Each number is 500 + 40 x the weight over its row's rms, rounded and kept within 0 to 999. Layers, rows and columns count from 0. Numbers have three digits each. The size before them is the row's rms in percent of the matrix's.

# layer 6 MLP up, 768x128, rms 0.225, rows 726-767, columns 0-127
101:478547478511447611521532477474510523531524501448487466448589494430517480501481511466477510443550466543542427481512467396519519493510514514505526491504493550437580502517546476543514444476536512532474480503533512464390495486480552508486488537471440574452501436479485485525473460503553469513445597518457488508446483505473542481495438597476588513519536520551534435520537533489534537464508
125:533507481494462538509414479545455461507546503494570494558500532449473515554516514426476554465567498556531522513527503501477541424533492435590522556517492523470566581466490389459508468473498562493514506502528504557544498461476509431538513456499444505588501485517461473516560537564459481466463450503545483576439532556533455477478572510512502516519510504521536465452541434501547462508468
097:503492509543518462554496499504493563513450508487465441496522460429547516472453511479497515562504545548535465492485466469499631565456465503534481462522503499440488552541484530497475568482563463468440550455538497468520476563524523585504465443554533475510498477414515511463541486486499477482432532540539492470594478492441455616493480486521511498549478498552541446464500431497480585522464
091:519493475450501521499477485600487480562476549448485497459542479503491538500437429466530494557496544544468490533475462439456532481497553489508509498545421524498488489567526480555496468574432484523496458536478538489511464559518483413451523511527572502462490461569481582465473463492478461485497538464491449460606503516467598472475495503437499536540443420551469491537451511568481441516531
092:506442556533449431449437496561484539512523503508486524517505505499456472512462489527498485415499493479487533468436447443517425465535473513531455470583526479505488486520458466499444440506461553547477582495544483529524544463485594582522526522507600470542499531521494476557533476485555472502521528419475491539472566491558434478502430523465474416500440560488534491453459518498482493553450
094:487501526522468501500416501515518501498527481560502477508504466474537489427520527545502615498458514447440506546512544474503524455442505533422505462428524562507510527552498483454505419526570492499515478500558538453529547518491590616495512529521423465495451538576488484583479444469455481457489525544557460558514527525552555504491439445501426507423505509523475512502464505507524516462506
098:476447466490467537465479475488529559498452559590503435518491542520524516423494551487557464464539521511496530493496458440516506521515510455450415443485528479412537524537476409482445509446402520497535484544485454467498486495478618521580523528483477531490452544495460538540496568464537474526480491490525493444480569500484554513562485439548497489535521457478529526407501551504506556515516
098:462524590488527506444454520488436554573534488507490468464489482468552530502496524500538465494498514530474539533483439517510540553512489434465457555430515569480481516484502544475535527467524485554507610511453509475495439464479503526525517454514491493472579378485494516500470512492551502449442568513462597457496549479456489475494479501455505561479495479503464525480566389495523401504450
109:472494485492432558451485548446559464449532534514480565455506481508512497460542473502529491483477533515527591451506532412509480541523468524550548513497559506450456583511531552504431562514506448478486555490581502522486505512542580512557506458531553440536553450484504504451479540513487490482439527485551479551567484561517483497504517546457465397434479545449544488456509459574469460531495
105:513444467493536516437446461544458529429498506481485514493565514535479582489426496485486530478398504525510502488488476509570481470482495488436541529502467601500481527489500531489617499481512527484475519560536440482515522506493425526493577529550555501532464483473418496483456471519498500525512501551549504461491534534546496509562563467504567493395495355478518477526526492460515504503472
102:495521430464480454524475485496455527458517535490442504548506487446459488488491556524535508488445508504491459471479454501428367490589508486535475497561476434487443601550484511485497464508522513587515507513488495466562491497534519512512510446489505487484497546475481503470501547527490449550463533465583505443461449442454543389537526491470574483496567541583488516448565513472496524525560
096:573543493481496543562523533523494526506486494492493461526460557514490502424472545544449488462470482547523474531515470442552466435519503464416515465551439517494600532450497475493578536493466498432397547508512512527527510540532518497528527550569508490460507482511482555455506396503514542496438532590495508478415475453530446499544467528574542442550507479464534517499504430528488482560502
095:434532531525454524454494488497450497500501509527504531533507561430526456441464557489425533449557456515483457479565549544444440540519469543566503522492505484408505500516507482560517461507530523583551518574432427480560525515500494481478536556517490574504509526635504491513476526514446497507491478460558536506524494489479539545578447521527470518472471446492532500502576482519515440547442
103:516553474486509472511495498543513505519474544529467482508500446459528475465474501432480497415513484604459516542545424497438528458478435414480424502556523495504514498578525460532471528585501490431451508528556421463496536455451533473496536518460500450561494519489491525467468499526481443530492519545538469543454536528551485508467486566533447508439458525523630531520480458436486505522443
098:504559455495429519474544486514444500516498505490504483507530549545526524495511427477492446459441502495542473519483505482515526507520396580521413613539459551526491483542504488538500500506521508538471532538447509491562557467502494528476535543481489443534407616412548521549510498479537472505459452456539417485495497457554467542510482493510532509437478493552545507506434530508461507512596
090:488528544527483539527479485447536515527525466486542501455516474583443475555482447503489467499510549455474457461502539438476515482493481479566497486470451390460569518580508483570481523535500444469566504476504453500456479525423554427367493505487464463457515454508446509545468442553496523511534561478523465428541424478460464557509440496454524503524510500455504524509501481539479537547561
098:516504504547509527485381546460573577542514505492501477508550448489428492541594440484492478501432519509469498521529500461511521524554474490522506436465501535461511499528512470472563458521450492562512530496537500446556548552529460438451434481512528445593533515504427513437506483512542548535426487462464498471477483533561512468592445452578464532455449461436472489494513498516490498524496
103:512520547560437515446515524507556511488482489472510460425555572536507478502498526460594585569485513416467519448497545549433501591448515453529479539489453556434439478523478498471514559491519551541538536480538495528534535496497606498479472456504453522524581479531537477492441482488505507504482473515461446463481529461405543519522538423553557484474471512497510459480520517502451449494498
110:530574445500468500495413493487506470485474535498481504542451475415483534471498567453467566525508486577565459498453523479418510529504425487461588491528468485543519524437523453544534531510557556489472515466501501502448463508451503565488513592484552550561494461479494523454475454437499504506474503528582433539504505438510479488441520468475519491550524522596499532418502510478558542495552
102:575510503465518557501457485479525531523540436496565465560460495505491484486494456542478475530520517561558450469572522496505539462464490515489526528507576492497452477466417507511527476480613541494516438519534494556512539427550527448455519504398520424473509447459461537477460534493508541446536480482562506462447513494498527475559505439512456489558618583505529493447498495491552478530477
105:534498518485506601492481456441483482460521470518447584462519485490513478567440520506503518448506507490528550484503505479492462546485459460535512551537512466504521501432506577534396574455525490481453581538485610465507506416434506448500525493567493456518551508467500511517539615487508520473473513492526483539423525601512499495432481478426538504496475513504510480483545525477426497498486
091:509511475517481558530446493509518542532465524449436408506494476599444503484484499475464542431509482449504546489529488519457582521510465497538497478545459496415498507486559486550462495488520512541485467498536494591521610509433518466448557466482502436443456462490502542523503531442576465467617482432516530535441456472409495517508479501482564500532469515548475478491477545495488480515524
104:467524529583500498472456533534511539472494509500527481461425458464485582554484552549487446502494466468439525523435441475492548512501415537553510539520523562500498536510449541508532491528530508513470489485516592535529483548546557464488469573552375443478484516535504438521502466535572500468427535501535498540484555452516431448502519498536483508462457532476494581473530548486460521563553
101:533448515487464504478555557485495537539503519526520531535475497387510518487486540556435504501498538476453454457476521471513426500507457510543512548539466527514476506472514475444491523470528462577468484526445538529485422494562508575585459457537489550469552500476584441598504501487481407520438501526515486404450517463477515515557551502482517490560536551516555477447496474548519444484557
096:483531512529532468536544507422466524433533519479507550531520555531522534561473509490535501411490468530595478497423561492475498517455569528578570487532563482484526520502568490506514509425477496552477461572474501483460479533493444475465548499516520402497451492426494555464448531446502457520557479435520518465478464490485529439439509512474577531488463483523563446521494472448481518566457
101:533494439517556505471479486456488497519513526481533466453532490544548533523475498521514495454484457452485591485464470484503570455546458464492479456544445513451535474609562557481547499512467520472430485514491489540488445509424486518520579535502499505454497475582488450547386460489425558474475504452373463452529502535461485438537500465460519529511478491438521542492479540502485453539527
108:519520512408516498503392498439454516544479489458487479404490498449517525417517491568513534502418475487520494444528438552535501530524453487408512466542481491460556511515474518527516413483538503463519560547522535512521493506441518521474544495571510479516465476579486519475569499396476507572484485505507526494571508556510493563517458505565502603462544477520480481476440470525512494493492
095:448490518510488493437533542446461553412520479446532503478499473513539495504536530457526453450428587501589553546585494489519462491605487462500527509593597518550512519544525473443535518494475463516574489550521500518476546494515522560464543516499487472565501511522403503458538477488504503496465534481534498435449414421433492513516493472505517442504487521510499575479495475529539483500497
098:526502458565530502496548494519524585475433422478518502523477553474526566485464473498458546419450549518517461455490529516528504538526483550544487570508539572427542548495477481497548506481501548495452502499452496488530491611461476506460484522479467516504541514495550433437455578461511393548510563484436477529457515458486475525523491481510573551462459472513521610503563482468474495497517
099:521460542525494529480535507472525520525539521452486454509438560500554525469537499516499514500481562415460535453475534552544534442496492552527527512489450587491561506526514457382483463468478528513544459559496456529573502535425567444499486478528514594469491442520501489459495467425474523542524557525425573500555470449475484501452493486570520494523416474512535498449473450508536438505481
097:444533452497497558478563547538486557453438515477531465474460487427479531519417428495529559517465487524514464560477448496516501545446471541552521524505509543505475495541506531488556487446493530471516477522545525525574478530437497502521550497460491506455590399469502511491497519435484648506494459557482521509422480432533553495473495549488504560527459437543446481510517467508519519463542
101:503452539555520528426558522586519510518478513502501524536512493502493488423560462551481496463431420446521486492512455429524494575486464492546535473507545437442506528487573562566567513485540482483439529465456514495505579499442527510495491480540484542505573462522432552465524426531488449545458541512524450528482494498472473537499518484453418488498571517549489543569537463564472508446478
089:459488469508529600482511569464481529506507455538501536522493522469533576481507543529493546483458506514486488508465473496506517554505530514651522524443503487498469604475563501486518460517478454407424466490470484475529546501436467551519472468558579554496455524498519497501467465458576525454454463504476427465538498407477509483458482538552517522482486537472477551450481489483578451542494
107:507535530585475487436433510481432458543480445524554457495459441459526501535544435594488451515512475501446473518477482414527513483506538490506448510443518529555546521511534450448499530561535525480486449469534530522551515439453505522488517496450522538485513485554453489469477463466500446470421430475529477453609593475440499508518448578524443502478494512502449499510501502482576550513480
097:523499462479526500508514480546553460523577506507511567537553464469469525540439463579444477519532561408528492506502444516474471515464505501514501518471521497497510452425557468481397496483403502510500516520500590535445484476510571481452489475441496489485523484508484503508491468527534481535460464419473485481517515559485431530429544424539527444454471580445541460555507556435529452447521
117:580516513477517505541451585456402493482520465474563535473496549402528494464489539555509515455453478485494460516502468530497440435476536508446509473508536533526523428479493404454524533523474588459522416504452489430494520563515512540547515462549500568482527490544543449511500534475516549496529469466475487543505538468440570534451448517492444568465468453581489493505486517450461481510503
095:466442521437553520464500481468494554468504553530507517460558538522484487546441455508548529487494411474527579542478516445546457561516469586532435416482464518450558520451463467419521490536516542491501508505500499509440594482557552495504579479501474545413515538474498540489480516535527462509559495493519543529508464485556463471511410545508555494527502526526485603520551505493544517475480
099:550504547427595439487505544526527545606465509480473581560433466514540501522504538491501531490436490543501499468515506476452485382512532508541499566566476447526504482532481518518508433513479516461482570560539547544439550546505441463495484477503519454558462505535477505508449563413518531495563502525493510459502480532483512464414547532518568534509432455538511542475484479524517527519487
104:505546440486464516478510592512469493455509532457471552581517563421467473493463503470528516504436429487484458449494529493537469500484490554524534552580465499508578518426489494499536570510585484473465521505512459510465481438514523540531527496487514397581490517517546462437546467552584552540505469485570468466443513503469489481461555471522445509480550504487497456491453486456460521586493
091:501523533551543461537516473492518527549471519445498530466546535467437504457531473509529552456499500479503584493532508490509520476531520420545504492508508473518571508514503497457494578495538505450469441484549563498575524532480554495486541457560547514471453556431532541426502469553465445562498418487435514507484428564523450471518478452460523488473459495469542508417445381553526462457474
092:558487501436533434393486501586497512529543556518467506507526480525587487531496521466442503487516536453501560454505435519419522487479492551472519475545526526512534435531551550519492415519471520516486581513401511519562540550518429504544510463497456453557509471457484443613513500460475487515498507466453481501514504510448488535531534513546494512492536567506501572472522485531438571479510
097:473487509502522564528565505506523542543381507553473505465572540473492518514496447455518494492443434493526495482526486561433482535508494500453495498494470479482555569527433514467521470473463434459469552526573502565580511453481516453508529546456485542464465495480524418513491517533527567536461430528494505417582495513544492503538511413559552557522521477521566497453537494501527484558560
# layer 6 MLP down (transposed), 768x128, rms 0.227, rows 726-767, columns 0-127
101:498446514433483522538515504540559525516523517497480501458556573473517446421492443444472449473565480522467502553534524474562528428477478490524523457457476514494563563538511506524541436438551479571469514535504512395585492538505544472443529547488519505466502523516504584451478478530516504484547499506451502555462480494528564518507432513525571583469468479495525560468452450505513468419551
148:500573556520448442532486488468520501554480506455473485459513511426542581539565549475502485487531544577495473512448477475514548544524503524500530535522434485542480592505483485499528477544464527530505447498511472613470554506484509479485450457503430431485486516504421529492555510520396503485452494496518505529425534534545464519516575481463573512480499589491526540448582443540485482520519
101:543514559530572456465427495449470539438426542496476563504524434515581488479493567530508488530500511464574471564565509514492494545495511457536428535505567495499501504602479586544510511475492567460465482532521463447538505455454527506454513480533435510543537513521474487529499443518411485536498478469476531445438586530428502535465502522448525539494484543464524460526529513440526530462507
083:499439414566510432516516494441447475502418491548501515519545423571471466486535503433487484560494456499456510473462440563548559543512568477508493540525517535528506541525532492445475575552501496441459514479504427502527449501583423481499550527468546547492563450532460468520514582507484476532469561481502505472456487494493519506528507480494506470488547478566439583498512505518560499575545
096:463534490469501465468520494465488477584431447549439570517474426466454469501516461423534499528464498520498475409548544474555516497508430446520502494484516494558519461572454509578487478546507552529571569523512452535440478519509461485550469570430495514546501479496467472534475545457524478505581484514533570483587465479552457494453510493538537507497516515400466528424527514488538497516490
089:537479420529510527524551521434469466559440487470460492450462469578543549574565522541553481455529555509444493451589505551481495554578479474510561536486462446482515521538495463474491483473539516489450472474497446387441502559495444473539503408498437517496514484459483523477430498465492517562546529489499562508473490543564488531458478451468538501502529484509466446535520476544529465491446
098:497510497426554501568529534483464550480466469440439475549535517590540475471510532467466543481510523500593505494506560500531493548510500544560486537520522470556403514507553529541520457525583538470482538455529518481504497512560441494478509520469516450538445536465517520486573484462503437533496552513469518508507525480445550403531413487409516483549521441484480502556480444513466421461541
100:533525477509518475467540538457449523540538485437505544457550558450482484523482588448450502557479525543508528533511509441478465565451439499496499523536548492481401484472442465604462465538503595561520554503460529460461551456506470479537483509501477496449502492524528449527455477487457478478546457408510424500522552478518459489555456491436513547469483562485469483534442460420503469487467
102:496475530518493511536511528474538431498478580543510474520511480502473471459549522527502441506501457521584476552544482432515492393496520521503498533503578506463483538454558447479498434489526534432539539493504611524568502542444603376485489458543523519501541509505533463521490541540508491496572495424483422502489515467487527432475549472506535480468520484496490546558515467448521520477562
097:503409447553489565464474475526493478408473461570533564449516498584512477469514556497480482467532465447545511468519470516524507508508505449429481507593471610483496478490496550449519509476494405507465495585470549454512466549534524499480471530570525468470571486492504495495488474495527554516477499544475553442506562502527447550488488580499493484496486433488425534409526492482510495454475
096:462505481455557506519450516504481545503515523510555462475566523515480484447618530546544506439473566455571444460430456482508468545565507492484448488504495518509487472494508460559484478467501549481490439492403513498465478461487490481561469449508508527507593479494475481513494542397502591496471609455527535507527515422464479483532475566485480489523519489522511487493511537557506477491613
083:489476514609502493494483492532466502454554527536524460461521470575542498504482536493561479516502465504603501539513520507460535533497544532504462494467422514579542503476504499476490414516469546481510482456510486520493475445525547568450483534514532492568580543464496466513467537536482379575518451499557471468481522563480539436496504478415536590476534478501524455434546507461536482521559
104:525480530537548468547615519442583415501530483553510429485542574460502585490453528516419475539572535479513475532492495538525557438498450484499506494506436500515501479421526503391475448458470496443465483526467474510533489478460526450502489541503508495482471507586487519458548438499472516467509534463473571485499467546477508462472444502449486537503474557424556463516532565509518505485494
103:547494511476453474560598453453556528385479567478524469500479546550498506399531494526557543449513498445500452494499507502504499517558419521469557499564522499520460560516537452480446479486518545503549482509416526519510480474510459524543453463541530479448479503480458536438480491466477498521549472447475528507590524483514485506486454418508461525550487450495419511499572560474498488574527
102:448511480456465430478496556515522489552490538472490464520444470462441466540418440515441473517515474446550496455472496469547502518487537507485439441510521486545453467476459531425432479565510527520465446485482456455528526508487579566564505491524421442470476528460463534472512504484544528493556496528528522434454450555458454442451474533552460520525505479541569605465522419481529484476513
083:525542445542553478488476471465456505418557556485517488518456511509533523523565467450468465471479490490489465505554572594489439529477441481498484501502459611494475535500560466420472522503472484487500452491469511615505478441543506512526498599557557478513524522520523517516503572532477507485482451568521448445434500452464480542495490507515442558548541479451514452435444539490526544465505
088:491466526507502465466499501565548502523440489433435467485491630563473485512518477501456562484493511567487539507503459419456435523537486502479510497513503504436469520595466517478498541483532461549586529514487462463460438534457504493491514439499532492484572459461435493420442492502492441399488494491465492573487512427466447493483518492506539470442523487579469487470544541468513551453503
092:509428439483554500454475414476515504535518389520481511498512514418489511490463552479531540538522517567519443474503562514453512521502478472516494505556502486515448511488523541569551407527551533500527540496571488452572497495458421489568540477486468525521496533507455456556566464556478459503549526490520508489521508566513390475526508464516502463473528409485561418462470515546502533465496
116:460496479438497488486457521590518505496420473534454480511435513527480523499501483516515541440451511546441546494437457546458483560582516465454545497449523431528500469462502468440534511499487510435443538474568517519558485490474483504527502470522542477526514546426468526519585517552481516568566499516509444445499508487559500573484420521434543518550532505388534552488469484515512491531570
103:468472451565540506503490497506490443464450517477506450545548573499467511499469557403540510484536486526523490486451483520504440449516526561527463516535511538544455488479531446506510607469537439525528501513465508553577517492501407516439532525597541492476522564553517453500489563492480547441467528440505462529510557511537486475414489558477457530454457459573456530490460489462455454544474
116:477541431509512526450513528481446429485474506448511510488476539464495496575477468541543498521490480501480548496505509450477448514535573488502467534487507502429497540494505464513452564465510490524466516536454485535482458550413545463517511512475474489515490473444470507571526480561466490473467473494523496528512385531512549514448529538448511480482359550520585461577456594410526504468560
091:561535403484509487521464510476455455481521473497506504484457519590436600468535461427505419469493603531529459484540553478534585487479471602584548476555498558517491438505482567462453507502485521456520498519496437518546436546460507502530441489509515498451500504484474465469476528453508484460501503519500522514514447489501442475508512418501477540471504449462536465437540431495554497513515
108:510497519490433493501558546460475548559506472500492459486462492531544528517561521508416492515473538472517474464493507582469450548495530541459459506465491506536409497497501431493432513475425423473575510534387533570483484481511483511525516554502498427535502531471556525520553416479490513485471438492476505453466474443502486554617534416507546440498513540505532557458490512499462535485469
105:526522477406457579523543509476517531525453501516492514531480570402489532512463499487433477534556483534477521403520474485544435490541610513487485493484538491523556453432509477506451545552523485520504484452470468562480526457480438509593485461513512502467454497505560492484489539463500467537424472483461579473569520523480469563550448452479572481532499546554546483504499535471520462439522
096:522493555482499508544487525507535520497493492499502458516443480459484525558538517432537587483455547499491511492537477476508578483521465434509486498464475451509571529440432520530557554517455526482463496502598468502521559527493464530482467381528396467497497512521481440509569504498437564444448368513505519512527566520536464513520514415462483473497561535524471529473513517454495477522541
094:483445472567536497497427489488425436514543510523498517560556499550470478506502511457537479515423446580507490515542470488493519435496544480557482511540483550518486584552486465547514495475529441493539535487482445448502435480443535586474440514532573489495560534503522493421523385477468475505539537541549554568461497516508500472478559557470487501560515484517500448535439517508502522469575
107:550499506527520560538496494494505467445513484522513557450481498473455502476497585498566452515457530514395504494508562477484448514529492485493537464493511497489494555484481589545495482516509525571457549506596466514495553441421497489614541426460438532552471516470558487558522428577516474463510480557501490457499488539513506475531531515486509431463501487469545491460580455576428506481472
096:442475583435485484492534550550499492515566521553430487440461513444496510545539489528492538522506550420561430550485476461489457484548433510482480527490527515499568518571544482519490446488519507438431476530530488463560541527467474567532526517498448545586460523592517500447526540512490527520515458426538526484538566505483576459453472501498520427494492475510582479535517456470543543485525
101:455498559504529519518467554526520499461439425446527487498514452503479550502533451477552493523468532480602545475519535518501516467439453469469468424512536475541436509537528439512550471499488427581537539523441428504507519461542521402471478421518513512366511532473483465510468522506516474470522523494430521471542490512434554458416453504496517433493484539509530559482528530512516525468468
091:497473476484522442513523475509500460502540422508515531485493507594434517534568563506498524465444426530562417484528481422488446469556531551447484479497520490420519519500496497535535554483492485534486465508605453563525488449485480512560472467472523495562577525572489508581503468530494540521627438535490542433524527487487535480530485561530513552471510465541503522507546500504445485519504
094:488421459516461485482502487429479482579524493432476546481482516609496471521599514480527501485525470473488442456471464534451517487553539492512479473512450520576551559517474413453528475500520564516541485509514513533452507558560507468523545518558449484501505509552496429512449504548488426511524431469459579544530408457497452477525468526475529517537481544519500567481551530583489482509455
103:530451534483463504529493466519495432548501488530506490466537439403477489435482492513417523528480456470508540466444516413483524496520474480576546505499540432382466470482468524550459555587479496520494431455466535494469526495493524482526519501531483521493446503444430467537443409489477470545501466479437469591448479535535418487457467518496465508461510530431444497528486458464535530515492
088:473481513421484547509483538562536492492396526474490484537412545418553447501527449509510573569507477554478509539528494476468527519447500487552476543391568525478501515521512512490488527440440443499458522552460552476469541458473545484544458492482484479428525522502475542452524514419452517584453471515479498493439497491546548550499469496502504519492544563512501454478515520397489516513569
104:528471565499529500439504506537458486405480461509510456410424511486520476542540576553503471551550455453496467571543464538489503521481450492465470475397520516534519503510482519552466500465461489431552480465544515530516476425522570484558479482440513577435437535468463521496549476498491484543535487431527472516531480458516548564502470493526481491533516517553549430467472595507491492479568
104:589496488533541509539407477437471486490489490491488495525442462551482488408519550449531548519458475449516489514523489545540539566485461537484474520544482567520485509585555512475563451471430506436528531497476522535541522485479526462423526557432530521521539561466499541513465522546474500523383526478560501485532490492516520536526508434440498421507471486384517551526533483481507499526524
125:509487531515557505533482508397450475516570487478537525460587516444465473485489437459516466449576534510451449434492540529529595471553450531500470487549539473440491478559500431527511514511449499502474476546514501486470500503511480490485484494490569474375432515490486511481545550492512479494441540549498531479543417490505493471474444445473495511573496453481440524543440484522446490596511
098:534445511463536522546477522580513434511567490530512457488567499502549520568450443490511479447474461526566534492480473530466506506484480535554490490529486535530517526504532421465492466492611559484525468467519477432523535522489408459412460486518461496516515536481463467463392513490448511471475533545543548483466446524500432486452491553508557552529573501465507511450468508456606520499480
096:461491531495499475478463526514477457507505492541467496574514430499478486519506474500549520557592505527478487490499464526566501458457434517527514497461484583494492435509486458590485571498554429522494430479513457516553465429508495485485488535498525503466419531580490467570484443479563571594521463512462436504549490487466496499431491584503472463501613490515490472480465569461515503535458
111:502558505530432519496501476488501474526555554505498506464497507430463465507507437565468507524558515557442388519517509509548472453512502485523496496507538545503533471437543492501466504538558487605588472485547474528488485486537509436525486530504569460483475545519549521502581438532511515477469487499489481460475522538453518516531449521550492427429514467492399475380563457439460485536474
090:506510493558461502530534549491526555506420498455590482543465510561506488505488496477537498479490447474531474390507509487520506511430494483519482530475539535511428530498428515396563603568469580550550490530539467495572486470542424501450550511503571507493492516500516464496470535454441496482451473532540551510515530553419509501449562573517540510484478460468505557456476510472512501541501
100:511520470499474466486520442541536467519604507465493542476476438411416535576497519528530513538533462443471520504557446498457504453528489545476526456537472483535475473513520523473568562455477468486581502504509519566456459510484560425569442536468467481490526519494445451444474528558565399525500470423502526501494503573521529419451505529424529491451528512494485511516515533512473469539475
090:456435452420476454489487458497469517480547512468465528501601573559480496472527501439493540440483544510492409539448508482550451500491591481451455539529559507551468486498488541461494488509458509509494493454520520467451490622471506474463492479610509578530563474524457489471501528507531475506514452524464500561458498490433465456507502523468446560498493436534445471537454478537499566505487